{"num_hidden_layers": 15, "hidden_size": 64, "num_attention_heads": 2, "num_key_value_heads": 2, "head_dim": 32, "intermediate_size": 192, "vocab_size": 4096, "hidden_act": "swiglu", "norm": "rmsnorm", "norm_place": "out", "norm_eps": 1e-05, "positions": "rope", "rope_theta": 10000.0, "rope_fraction": 0.5, "qk_norm": true, "attn_scale": 0.177, "bias": "none", "tie_word_embeddings": false, "parallel_block": false, "init": "normal", "init_std_qkv": 0.0243, "init_std_o": 0.00443, "init_std_up": 0.0243, "init_std_down": 0.00443, "init_out_by_depth": true, "optimizer": "muon_variant", "learning_rate": 0.0111, "lr_mult_o": 3.0, "lr_mult_down": 2.0, "lr_head": 0.00687, "max_grad_norm": 0.5, "warmup_steps": 0, "schedule": "wsd", "decay_fraction": 1.0, "decay_shape": "linear", "final_lr_fraction": 0.02, "batch_tokens": [8192, 16384, 32768], "max_seq_len": 256, "doc_mask": true, "train_tokens": 81180000, "max_steps": 4656, "dataset": "wikipedia_en"}
Each number is 500 + 25 x the weight over its row's rms, rounded and kept within 0 to 999. Layers, rows and columns count from 0. Numbers have three digits each. The size before them is the row's rms in percent of the matrix's.

# layer 2 MLP gate, 192x64, rms 0.221, rows 0-191, columns 0-63
105:451487486462503511482503497483511507504487505527435483514503461544501518486493525521487450544486505502532510491497454520473492552539499531487513538493511533428486493508494490523494492493515499
084:536492509496493497518490480514458517479494465485524527529500498497540517495476510467468525465531506517490485468499478418514446451459542502490510530494539503514528512491520504486479475515499501
096:540484482516516535469536515509519515496524504528521478461477535555460491536478493506534505485503522500523490502515508527493520485500481527503502522496471435450489539556469493489489483505514532
103:480502521490518520483482518525480525503489497504527453464489499551489474519477479477530515499537454502475511471492454508516493493459477446541490526482497467467501510504535520486541499463465470
109:503485488491461506490500502518490542518438475516450486480492504495491493490515502471516500478522477481528449498501533479474461549498482514515457480499519471478515522509463480462482515496504574
101:514449503490544546545494496536462498480445507527504452483485467495474515505480516524486474461475454505505462476505521507486508516505466505462506530503481502490506506482488471515535495497551496
093:496498475510538506472517516463500497528476493522515479502481551503425544514536502503506510507498473456541488493500544487473480478454507511508519532480494541509518496515497491538479527452520500
089:506500524496516479482491513470513426478495505485511520554503484539500524512561450495526520516482514447495483530482500479513517465542504480510505529483525531533504496511528521521483494508476463
103:497497496550503486512473511490481500538521487482487456491492470467454487513507534535497521537527493479491500486504479465483487501452523452496513488485526459551488507512531477509526495521565531
104:468523523508523480504486485488475499554493515482498542455523520566493513488509532493496459539522515475532480500485474537514454536439520515502497500499491483491501492496484512483527499454522529
089:452513497498471527502505481535510535552528494468518588478474481454516504486494508511485503497538475476529536517514518486474507495458509493469524499487506510484518515498513490507509554521501530
083:518500487490479442525502552457509488523503513508477511468499490477507477502554491563496463501486476480526469519500486454491501532503490506505508461524468480472523467457515482525497498473540496
110:511520490533513538526484504514487524512523502449544532482491509500546515485493480464520504493536472550497515491508521512497509461464530471490474498470531528525523468548517488478493525521453469
120:443516528498469483503526505508505498460510482483533496510537498505492499497565499466467534498496528448478497489476422510509525484484549512488507512487492515492490500467491523527463496525471489
099:510526507505486530485489496569509497482484516472452452487486516489531492460447511535524487528528464506515483494437519530526504484459524478478510512478482507531490496509531491485508492488463507
121:478489502502478477497486524463498464468499517522496440472490486529504461518454541482493507534469460485508488501527500517459514452509514497519525472496485546477480522511485450506469488511525541
109:495464500524501456500470501478463452445511505478513481479527470544504521518467496514493516536523507489471466466497454493469538488463479529508521487491526491469506537522486483481492506453522489
105:456512525517483522450472521464484510484475479528505459528484535476504513495528473480515569523513514486543475499453518517477507527536538458496499519532490506525500507510520490485479514505534494
095:512474531498515521505467485543512474505517458508509435479520508514485490504504513529482513515511531567484468463532458478461528494479499495505495493492474464467502543499473505505462476518480532
115:458488476512498505510483487503488494523534500507476450511474489497489516493488501521470489501493539494563487500495602505503475496539487500496527460541493506494510531491532482482536485468518515
097:501504529529467511507469498472531502504472436488518488514494543491514517467539554501498467463482476488504516456486472476485486477493512490487501561510549463508513480461530516520523497502490509
102:510475519525520528521469504480452534477497497474511524455509482510460524488429482503517497488499504496466539473530522467478521567466495522522490496516482488463524487487487507512505517489521461
114:496490513538511511485517489576494521474466515491514468515484533488470533558493490474464505470498500504528497453469532495510509543450486491511497502487503536530509489495493490473493492510539550
109:487514472503537516524463491499486480539461504526496517506465475508487499473460538561525460519489508482545500453498519560490504494547532523483503485477481512477503482496494494475548503492498482
113:559500456507550498497469477508483484539503505511502514457483523461510484526422496494503492500552496529467488509489529490472489480518529486504488485469504490497501470516480517498530522536526466
081:523490520483492486512495499505492526449487507498463444502486527506499492556498495502501507516527497476510473478496520479495522518541458438453460476469500498514471536510452498523522519474539519
108:562532563456550503483506494472500496505530504491521532484486501552525489529515517492507500454530475483498474505495487502484506496540489492534519532514506475433505492497515490532519522489478505
091:565467512521516470476550527506511518504491490465545575498504521524523489492519522513532452461493486482505475491488511504488499504526519520516487484461465479468517488528488498515499525523520475
096:459474505538510532472472479510526478481501484509503427485482493503479493537541527458480521489489477547533483466516466469476517473498486514493537483491490523510471523476500475510488486528519541
112:555474507478520492521529477480486464559515485517553556498513509499507475513491507480550500516461503511477510518497484484464527478547547521477473514522505490504502495542511510523521535498506518
107:519497486464523505499438483499495531513513507485495507431481470535513520511490460463478460511515495476513492526484486506525477499553489467462421507510504490520478515496470488490496491503499471
109:520506487512537485524491474520477470516480501503500484527508514528518504494439524518493467437514487474548489485534584482491503483533479487503488487482489502476513534543543506495501512478495520
109:498482489529528487516508487452498505487523509523465484439496524474511516478534512474519518454485529554497486504476499485517486473524506501513517475498515601516517503491508505526479466516490503
085:523491497527511522543496521504473519521509470485559559482447453511497453541475470476500497492517491479530518509480539498499486508518542539495492473471507497492515471477530500481496504459511507
078:453476506481477487471475516496544489469510525511502497506505542517495516513476516503461508509515562506494493504522519489546537488513528515493491560507537546519521540504527480472459515530491470
106:477508546478497497520494524473502502485518467479475521482495523536511532507504512471535503532563487476480476500502441504481469436454501493534484510491496480478480512513498516518454475491460487
095:468469489498493478484517509451439518515508518484526544490513510512489480463494519519509472457506517551508502482505527498505478482460510544499507567493461503483520516522529478482460510506530476
094:488540504490472526473512489492477503509503473493503492537510540482516517490527535487571492495504528495506501512461529491541456517516485453483521493527524474511477566480504521493493537513497447
111:508500487500515531471511512477492491526538497477520506540504459495503522521487456517562495511509507467500504514501510447512523455547500494481487547487501459433495472506542519529515494492523502
100:515477514473554525509503505484476501498526538480526523498477480528527466513419463523523494456536496513499508495475524467473490450503485493486483489510493480489547524534511493510509531467499488
088:511467447501554500485515494533497501448505505471509514433483501485482478510460474498483524516515505524491474483488467529505549497469522513506536466509464493494513532465478494463522475484472492
098:435520536493475467502515522502509504472490515488494421518514532464467516520465514485462512504499484474483461508495501511504501479516497478491490456505536480510496516523510493496443502515466452
093:554551521481544478506508518548461527523513523527506510461460477501515495518478500509503536503496502471487484507518483481535539494463469467437492529486511499525481488486460491485485512532502497
092:471433514463499499496523498514442500495520485512501521517497475481492536504448503537522508486495522521458470511514514492523526531546521504537516516509480508484496500530469512500496517549554470
100:497523481530515528470490484521487522510472478508463531505481520495485493476539559531508569514502522474492503504470530531508484463555527450476525512496522489518485523505529506464482518523509498
090:437487500525467548483491516514550537508476476507494512497483483451481521479495480516473468509500520511494514490497528498470543441515497491483529523494497531467498498491465492471485501541552493
100:520455530497476461542484499471466480498499461506482480479480519483488480551503519497485483548496518430520507491507497471489496502494509449494506481496526476507480507506493524496539549527516551
103:486531489471538504483497485525505555506502472509466495496485465513508492495468450480499501491497478496457484428508482471496485511463482500491518510471464508475475513525476517507528541502451448
090:544496505498522519517543498513483481534517447515547515508498460491515488513490526538515534484467514498473538517481512519498510478557513486492507508516518512497448494531505495487508536552449472
110:507503502475536552498501518503474521482515456513548508491482478495501451522508506523508476498458494473485533506448479491523486511548523501489490559439491514490489489500501498497551498501482457
093:474498457508514514481508515503533478556538500473506567481440472498494516484484498521514467510485511466560501489493548521493473511458526512489520498524489541524515484516476486477486506489513487
104:522478508491516498540471503502502482501510491491477495425528442479460507504469493530497494511491478500530520557501462514484503525511477494506474505481504522524426520520503483517490512497522447
102:445474507469468524504516513493536511503509477493461438515466526524459491531518533487510521508486531485508474491502542529516503466527515458519518499481497529510511540494514456473492533529522510
112:494475545501514513503469514471514470454526516477519455486454517494513488499515490517461523457520510488541519520477538482488539502544515481506517489489525511544464496506505471474438506503525494
088:531464489502515527483484458484473522529467494500560527479534473527502504504500428511510487528514486475517507507511523492484465531524547450485527529483472509495500479503517471490537515523493522
102:539480492500519532463479480528451474483527492504499427480512505485495513500469458499543520514527497494497509535476528477494535471514491491534519475527488468451467490491507511529478507493535470
087:476489535480526515510515498507508525522516492474467535502475477534487505546487484516473488493512459510552497485485499502525471459520512554496516543499550499458502506518530501531545496482452526
096:475520499491493458498499513514514510517508497531527505510529480523472524520561456497528526515473496524500479510478441505496498470484526530546505513481510521487455478509458510516512438539473480
101:478505500526545519473503497520509504479547488490470546468465467527473502528457524522502472452545463496507533496516496469467520492489523528496495516517475468487520483524503491471494470497553474
084:513519515450523530476497474491494501504449487498496521512479469482521448500446486511514490524515484515544534494519510499516455507534571506466518532523516508533530506523506487502484517526491538
117:501497476542519526455539502523465541528463508518476496485503505524464493505481484507517501489506498499544508493514562466503479498451473486487498521461506503477496566511506467508485504463516543
088:490511508490518468498498506524478490485510542449511500471531502529511482492471493498536482546537487518505521476455505495517540560436524501500497465494523485520535496510546505530480527522508527
097:505525518494500477504531506507474537527501536488529477494539525470489480451509499493499508470522479531436519519563513535492516533529492477483517479486486515488476504474476484463551508477462504
107:465528496494473500502489525504467530491530505490471546497527490499481459528482469532470506546485499508555478463483510513515492478546516489472529488492500497543468473501525508504548527550492480
099:519465497498465527500467518501526501496493494492506490470536479508477406531460495494528503488481499476544519535497479498505492479507517477500482556481504529472447522507469483512470485513495477
108:515550511519529480467505481492462517568503549479486487470504494515502459475457496490507496522516502493499490533501497506500518485450515455468505492487465492459541505480478501491507488482475560
113:488530489484529506540439511490455486504492486465507505526476504516523460507437525490520490520505466520497494480443487541471504485482550488470525515483484529468486491498483500475535500505469479
101:476492494499490516483512487528509505523462488504474447514480519495497518533483479474511490494484551503562448495485589498495466524539488503482458525498512509517499530465503494471491508520509501
106:511476531492505458485518535495477524518490506510497464468548481517473530459516529491505466524457500529476452516488486492505517564465462522518494504522479529538515484484505485510522525516534477
099:471476518469485498496537506489498481511466503523455501482493560494527508543468489545492528519544554488520515510432512476514485462546494485484513496511522487492499487516496480472485518477526517
095:493501498446536518520499505486513497522494472491454504518492458464532456521500437527478518499527485518542471504501517448466517467521460481509491463507495474500497479534521513502500488542491485
096:486525540484559494490525481483491469517514531494509466457506507569523492518465518482487459487518488497515471493495540504487459501514502488506494450521500454445515500493483487512506512458523510
108:500496485526513534486532490500520503516505503512492490507495514449542494513566488545521488502471487523567488512495512497514493470517502503451513536518445544541503481527523463496485484473507480
099:513470508498477465566506506497491529496520509499463515488472485471517516513510528511533453509531505475532537484522539464485499480473512504516537544530506445477465520493460503472505504473515521
088:485470526451498494478491464500469450489483493479534443543530486460505477498522489501525514510470543474515504517480453475493540461538540508519536487498521515485467522498493516500505507497491491
104:449478509499530488463455518455480524452489505518507432487484539452512519531507556534477523519476487498521500455498504478498491495543520497478509524513468495496477507505490483503492509487483493
106:529512516507502524497537506492524499541503514500523472476468515487517460482516517500481523470469487455561507436514553483473540511557507478511474472492516494509500472502520482501513504509482540
084:477482490505498500536468508497520518496505513477456523471489484462457517558489456495476512470458484510519473522509489486519475507471520499543437450499500528470491495496500486491551482525513483
089:500458491456492490502472466477485500529527497488492516478535460509479516526475514492482498500502483530493470479518481514523569506464458495513480543484490484436540520545482496506501504496535473
085:492530515505489548474504492472453479513505477485479529477474498503502490537511529451477540490533545509500450482496482467509491509459455477498485505524481465466525529531490498546475513482517491
122:471485488480471475522545509542529533494506525498502541463529485525486476501519479517491471470494488462522483483531506467472508485534496466494505509527504518526457492465511468510433510529481465
098:470513529519526438512498507460480521522514490516483489483504437482444495475493462475496522543500495494467484484468466489482523542511499481472527544483483525507500527519518520533467497486487486
078:481465511507460488504501488472477493498527518486486537507478476497516470491513503504498465512496497522513516429490549513488481450501519467468473515434470520498530542515486475466471490492494458
106:508531500525545465513536490497518509453488515510479544468565548503439500486499486505478477534485501461527489489481481486505541505512489505489510497517485447471470478486499477499501519491474469
094:514501511479486501488519493477538484497498489533481473489502479491526486500462440529465505465487475505533508523464530449495504500548499496476565516484490493508494504462558474511470509510543480
091:468468505512507476484497478497474466543493502507470495509525450482484509532458542509458478503476475485491491504517474491469478493428503467503499459477486483516492523512526471509522440472517505
082:571506488471513531506493482554510487558510532534476565487467490487487470555462503504513533519487493474476469536493520524503516502516526501492482512496541493505505499499495474490474497512499481
094:457482516463470492471487501494517517510498484513487522498458484474513526485518496494477492489484525482506467573493533501483516438561498488505511537501490518484490506517510499498558514523539548
107:562499457461522485472509479531485498526536497461466562484492486477494525506445499499523496470510470523506476495499476464481462515484531478526528492485494512494489497516488524489510542466503531
094:560479506463525534506468478478462459506506527536499502496449476493466492537489517529550513485488474496515480541488500492491531477520507489478490536497482491471499491534480526489527467505527456
088:498487529526530498520461522552482551531488508506510497461474501499492475514477482487450522455495482502482501477460489506476484494496488470489508534472471473490531511571539527497524476482505520
107:524481495440550532490537490542465485455496451494515526500519456477517550498514493496514491459461492491491504471512468470534511489509534482492499480512520522495523490511500538526537514497518510
097:454508500500494523509534486510513536510468499465512492527451470494484538496542526492505492486431475484545488491498534539494491497488501501471524446549495532511502509469511495465519485519505531
092:450498511490494470471515505529534532491492472507450492499528506515479500476563490479456512510509505475493459537455508504494472492476501479477500501468488462496510510489502475516505532563457469
103:519526513477510508458518510500484483546494537513529557508499487516559454467483457511498525476505499498538484495483479468480517477554524531495482495541491476468540474501512517529504507489484514
099:499484494491499518488511492515477540535509492497459540508524491513467538521465473494497480448496511546473474479513468497475509494445470525513458511485513498411513508527498510490496513499512478
087:491475546466512498475517497521494505478525509535519467506500562531482541521510478480515524523494517492484475508502455510500517472492459508453476504504514523476488524463481457491471486542557498
097:495485481483482504525508475499523510540515512480502515571440484494490488568517462512517493452492536495494494502496483488475452489528487488466493494488517516519529435482529502485469497491505491
112:558482486517535475507482468493480531513525473487494549482462465484489494464481510512497497508526483518484497519449504533546519474460531508488509532536487471499532526527509463477523496480466486
118:543485480485514486483468472470470525555504476501485520461537479551534516479455521511499491493505487509510461481501508527452456479495534471491487492476467469453501467509520497528507500491507491
115:546497512525518477512476479514486481524510490496501498496477444535477543521494530465473475501486489515489496489517504492494496515536482518505513520515507545441524507477525518560543481432500489
102:459495507479454542480495525522500462483497470513492456502508460486468497501518479495501512508494512474481480516477518498484482524535516466471499551504556551474471508457524532532494505533499473
101:477493507515526492492490511537460463529514524508466513484556438495490499500540491576483518490520485494514501526493514498517488516480482486491519538514507488453471454527491478513452507517482498
092:497516552537516483473560493498510497528508483488540511491500476504562505484457506499471472493525502512552504476521545479523484496511529487503463494535486480490524528514498542526488500448501517
115:457468526494460488486547517464466484533478490525516512506481536508478476564453533509503511471514506472503511489490541475519470485538485498526485496492539530478520529497512492487533487476496530
071:515473493495500536525524510467487539526500476522509562521499488468531519457488469492514511528514567486535518526492543486517484511535544511455498480492524495514482507492510517524477544499509519
102:550476520487551495507491481517501504568505480506488531517524514487495483508463484521511466478474442499525477531485513504461494535491535531511501477524468461445501495483518521499525477482510485
086:453473516460484544504492545491505532513483491478508506481510463505534548466472506531503503497518480476519464521471543478476508468554523515472522483491483503481487471500497518491533556510492516
109:559481470521518490517513515481488520520524467485501548487458504504539528463511506537542521504483514464484557479500496518513527471537541524471504497498503482531497512519498558520516491484507482
106:455482542506471503498506498481534429521510468520486462536450495532463511538537525488463513492490519514531506484469538497493499481535533501525507506494532487491524507511525468473491521509478492
091:474503526454516442510496512480460478527525465442504479494458456508461480529487523516480476512511472458521483511510495486481533529479498504527520501469525497448478491470492482502475514484487500
102:491514472521503512501515501494451525536479447501508520532461487509543518453489488502558513511508491460510530504515509480495525532477554536450531512477517480524491487513487501511534496485479531
097:508491539513491497515449523485490535504509461515497484493500525490479485508525516537503470538537470520511479497494461498546473539430444525509476483500519465497501535504494512515506526488545493
088:516512494505563492489506545475454488505507522495535490486502559506534514461493501514517492444464486504541500480485508445486469500525477520475498477535481510517514520527542503507492494459518513
121:531467485513522480490479469475469471530537504475516555474484469496512505504491529546520469522471512493529477485504511506497520517518523519497461464511476497507536454496508496555554488477533497
088:468491486544485503460510551504517504509499502470484474501512524559504487477524603484504499505485508526492476522522486495470462498478498532504504497494507524516488533505508483471520546517479522
097:501488487503533514502481492520533506498488475503500522529469456473575481502464480532531504519517497537523518439487510495478450466527525487514497500532500496480491493541495482464518534496479463
094:508488483457490475510525475517474478493503542530517448518499458534486508499448496476464481527515519471554495498479522516478495492574495481475520463480511512496507525517492509484499466535498522
108:497514486518468533487481516482480482550500522501487534488475497494507472524587496461482514455503487490522476532468514515459549503515533504464528511523521484543509487483493522507495509491472522
109:486441440500451482512494509512488522466506544508461529484518459513501486482480495500480516508486492476540485501539549509480507488527511469529522494502496512522459471497530461465480535505489484
094:515503483550499523518529517501475451561530495496486509470485522501466466479496507542506523458518478521486504486507521493481485536561517527488481480536517453504519500527502522514509479482549506
114:515519484547547456487507479537479509457510508472517549546535501509471498474494458494472496513496518533553499524478483460499462504499495500478507457506494483485492501485477461536517488479473489
106:556508492496533492514504467495464514557515475509542534511475489499540501469518497513506481541491496491502541495498498538475543524537555564519502498526466507471496503519494501511519501501485478
110:554487474463520528500502490492463518509518512522500546484523494516514477499448469489511508491523487534516467465513510464494521495473478447509521494492468443469542520550502522473502484507483504
089:544454520499533472519517515496487477485473530492520488478482509541504546501546501467505527476524495498517500530482511518494512495536568461486505517508491536505474504500440460521530500497477520
095:567493503483505501507491509493451489490512508523515503469486493530503500509455503437499501478478507498468470468532450486508532498447477498524464544498460505464502524520485516491518484457508492
091:493519511509509459504465475522455486516516517511458458480501478497498510494513499480481415489476456520501508538453488519473506548507495539485449515537511527488522506501491513494527513481509498
104:513466511467532498476505482517519510515531467545479518513515484497448529523491494517520485470508463532459510487501427488503521527466502516531502526500491480482521523524462519503538507538539485
096:530520473496486489499493516506473512509521487461537512474465465534488499530492511485520513500499490522508447483541476488498477557446484474468479475524454524490546492488472518545504520491470518
097:502495482510518475563515501487458534511502484545477507480510499515486508548473475509489509545562514489509486506497462509512530480504469559463483492495465434498526522507494490494524491507483498
120:469568473559516507507521449507491530507520491514477530500477519477501513473500490528518482512502468490496499475485516517506475435472547499467503531455518490536514493502522486492535507522478511
105:496490479478457536500507486520457477516461469498538521507477525508495506528452531550469446458511460456505490511511500495479487501500506533480481514522486466465491513531491485492481489534474529
096:471512485496501485492504516482496547456491513439514511520511593482494462472547519476511489502549527465485470503489480490490501514479518480470489527489507504520524519486505509530497523514494536
099:529472521466524499529550489501460473478481519508500525456548484444481517498506514514506542494517507500509495486522505449495555504478502521467503517523464494529534492478486504518500494551526523
088:462471520487460525483513488456517524527484474519473506578518505504485511460491501533466494509473472466515505482496495491474526491532499507532527492493482535515466485485524491477453450499498468
100:457500477512519496546498529505501525459500467503508496525470509494492468463539504508524507499525523488471525479489493493503523485529574479508497542503506496573478497524478510450508518501506463
127:468531538489470512480485513538503504524522533480522466519556497539521503465499498548567461510497512517518495521444485503490505527485450508517510499496506493524523484495531501497451503489517499
128:450522517529445529515509532526504484454463491468493443508463535500475517533529504482470529487509513511514501524489552501506484481517511472500481472464502529528512541476500468490489497490483517
104:487494482493495482490565461524490490540472497516463540475504488506467482487514496465505506476533525490474484441516497441508492522474476517435483503525504504503517537491490472482487505505538520
097:519509486529519490503562508519458490552497492476537523496501486508486520482467466500471488488517516485525507448502550499502512545510556472512491522490489448526516506513478510486478514451497528
083:443495496479499522520462519516517528521506485503553489481487453509524486500463499514486475516496495452505484519524532511508487548497438524509496485538470504432537518500520496511513503524514490
092:554483520478533523522518448501472469554465479495514537491469471490486497518482516460524503510493519506481480487480519459476520549531492458472487498529487499514520488535497454494475504490519519
100:505547479501524487479499506489479511535510507520494545506470438475543518458495495502511490511492517520540520488517517522489476478519553508481493479492485525561547520513499503512455508548474501
080:514540502486473495520560511498490495497478521507542509527494516479504490470531494479503486463511491501513493520544535476475547507571515478506472517503499511500497528477462483461537518514449462
093:435529506503486524459462493515541512463485461518502424462469490481522531503530498486509504473504520510513468495518498475500490462459480497496499514520526498521461515486499513507486505507453530
129:528498511484516513513505485510464513514463462493506526510497479458451512526460483506508506503487502525446512459507500456520560577505474517508491495505484478498555516490514484483505484516528490
098:529508528503554516499528552548492527492477480509499492495524543504501515457477537558458509497483472534507462491489483506482491525506510544473520529543492498514538478504468494501485510520484488
099:466501502474499520494538508537520489495514439481519468525489526512517543524528474507508481469519460490471478489544484492485494457478512464522478527547545483494506483495505481519506535535469475
121:459541471527515484510441484488486506536530512498481503465514478533518503466502518478468476545516509473534493504489511541482503487497528521497560474484501526472510513471524492480546496482462474
103:489543512517521482473507537472471493573517521521475489482496498549520488475503526475511493512542478449509498499483484490491457534480515502521484444523465485463461509489490481484491517477492522
086:493514496511501487512494485503532544527502535490531519530534464543472509508485522512504479510461497522555473474476491482485510520540464531507538448506502461480526517474511449509533481490494468
080:509531516507484524462524534506468492537490463510515554515508503508494445476489491522516510477507458478442472478479524510502479505525537518531481532525515529527474522495462489500456472515521501
091:491525538480474493501489519506519515487537497491533471563510506514509478452540536541562475506522467468502505486481492494514530467523454515539514490496546512515460495512515493475511502486499501
087:539443509501497511493532513483464512514495488515547520486481492521510469530502495580520476428508486474501510500527534494499519489482490511471464506500473488503549487517505487534481524515526511
099:463521555505491507469518495489526520516520514502483494506458493550538476525516536496515490499532448450459471491518467486497487452505510491546486508480512446475495496517536500494495514480478485
108:519493447503559518499521493492455476564521528521515557502498489484500475509503499524498497502473505491497443515467511477505514544480505508482541517528477509478525484551487494507534512526515515
100:475534486514501459508485515475498495551530494487462543510484517565532501506535546506484489543503503485506514508478479536501540494552550548487487499494494488501501486511499490525526516494465470
101:471498448474474462527488533504505511495486495485512534466489520452520451503504467536510495511481505512517505532512537501490483453470563491489506517540492533499502528487535470504507463515466504
094:500491494486512536508495503488465532527472462493530559513528518478534480532538490549539499500463489508491556475491491494509488452481517489476537530517516504471504516521505535505521481478474461
081:491467482449500512496508528475531491533489509520557555499497487523514491511474511541525471475491491501526499532518493510452493483478506496511502528503509531554535511549554509481503506538511519
100:474470506501495465489490529465508500497512506482485485510538489508479502469512475468541524569520523496459493506510464479471507472503496530545483510503490519513505522495497500532467544556495437
107:506494501514550531487512513516509504527495528499538487493510476456483555496528502520505479474438499505528486453507549455524454503488488507455495495530519502503537501524518522465489489541491510
107:509504554497498496504522490485484526511481490508512539528489516482545477480543512473537459464500531498501505530464509465446476495503552516507460551491470500476522477500525504513535474526511510
092:498479521505485516542530499515484574494528519499514480497514551484508537523488512521485475446495463531477456490507514472527488481471488503476472579523487492492520515492501478488490502516486485
088:475495522497526496495488535471488497512434461500497470496494497499515455525482507550518508538490503465548523549477562478482499482518520483492511503472499466504491493471538518490508470501478459
107:448532551472458504489530498492498482490498530505502448513484521491505512566530532461452519485519511462554497504474515513465487515480527515535500506499490511495493513481472472470501493513514491
119:517475516480524489520510465511490479476512505487485471493512470503456540548466497515505512468492509537500446484499452489514528486435480486488486512529527524425516473500507509473480495509489491
079:467516469463476531479542503526494463461504474518489492526479503461521498491510451536446513525473536479481507508499496496474515489488527514480532521491508524522538527486482484450466466532488492
089:519535484499497482504553529495449468529498463534497545517477484503509465477505546528520503491455534474508511544533506515505460534517502470490472514506491501536495519492462500477491527541501508
090:486512492493500505464474487499497548560518471514477541490518471520472505501476475540515507499526488528494471481514478522519521537425514520548473512506494495457521493491501477527487495509515451
085:474486566491523556510468514483523526486511471508465469505479573541482495546487531515458532507519502523534503484486470530503484491527510505481485498524499485516522508490524484505499492497501455
093:523459525512478513493484531476515507460504527515499517462492497495498528516533483546546517443521444505500494514519478475480573511462502512487507491480494511475524460524477496500495501520534477
099:502506498523509505499480475476507502538529480525450531480526517531512527497474555521518468500475503532491517484503448491498496551440489533501487526489488466460536511510462482487485501516458486
096:473516481536522506477511508500542497538493462524467476477503525518432490476486491512486516496499497501511489498492462461516484481452506513515549506464529505532496542528462474545456503481501496
118:488460520517506490478548515479502473539503480489476523471487503533525494503496484486530509469508487518485492516456482492514482503572523471502462475539515458466476490494500529559471501495507460
081:490521497490515513487484497502488528568481507485505536524485528542493508495480486526487503502516517515491525540459487514489461536499569452477464506532519516506470478483551492472504477509467474
116:496514508512493494500524517493461514443507505494498404505491508492485460482489495522508486477509450491570501495472542503502471457514489528473476486491502488510493519453506472508492497530492488
086:524483523515465485507481520493489477517495520522507555475489426512460489521498505522476501500530492522542474529468520545476460477499544535514473497459494518472520531471520490495472499491485503
095:532484534491491473518487518511504481459531473456503511534493540458505501540528455500497532497475565497508504500476491468512492489497517444488506504468526526526500499542495525475501525516544487
090:480518516508469509507542476525508480478476467508561517536485512512517466498498527556488488491480505468540494494476503497468511452515491507477501477470449489523500518561506491478495483475549502
104:473501531520551509535506492516513509570499463514529558512505494547541497486544510487523525515485470493465485472488530514494484474537530511513483512482502520501467505492526482491554503497486508
102:546491496479521493478468504481451536530507503510530490480481474504493502526495500525540502454534495524484489489497488478499501518562530513521509478498482450485530515500432521534490485488540530
092:492499529500485472496493464460495497544522501474480570495512531514547476507545491494503474505526463466471484496467505501482527481504542513503521470466509511450527484541494532501521518515474519
112:517450513491499503488539508505471464511519494501533518518527466548486520503476572524506476489451490469537475533534499473504503509509524502541499481494482502438524494484508513517501490458513514
104:468518501504513497509476489486505490497486519528513440500466481464502502480460494487460498511447501494559466486478564475501466514545494490468522483537511527541526498506502469490511473508529509
109:578525486502499527516495482506469515592497491516507502510501490495497479511494530512559495483473541477518481522509538506498468537497519498497473490505481477508491498486498507476521496497561525
102:463505500502534481513517515500536516510499489513524476487512502564496517537484542459479487527476473512459474487538455481451494452488487499531518510508497507444489502464517495524481500466482524
113:517503491500523496511457475479471478540451511484532520485473480529543466463492518498517495516511494482519490531485540521496497446515529514520491524511475537471496479513553478497564494478477504
104:512482461486489506479526499479481519503482505520548538534477547550532461465499541481484496498485475474507493508471496485458516499523540490518516426456482492512495506486514507464524480499497511
102:525495470507497478472518523494463566527488490501471475509464493483500484452500455526539483495510500534459465461543528473511504538492515522483484512523490536529540505492488498484511504492514546
095:518551504455548514449545520496504521550517472545512509476485476485495477506483537481459490452508483502491482491469522533527503521492557518463509509500491538472498514494490499499502493493491522
095:528535488497527513499534530494536510523513480518506491528501515498534482485493518492503513558522540457493494499469474557474501471531574516515507522474507463459507536506485524491501490471483502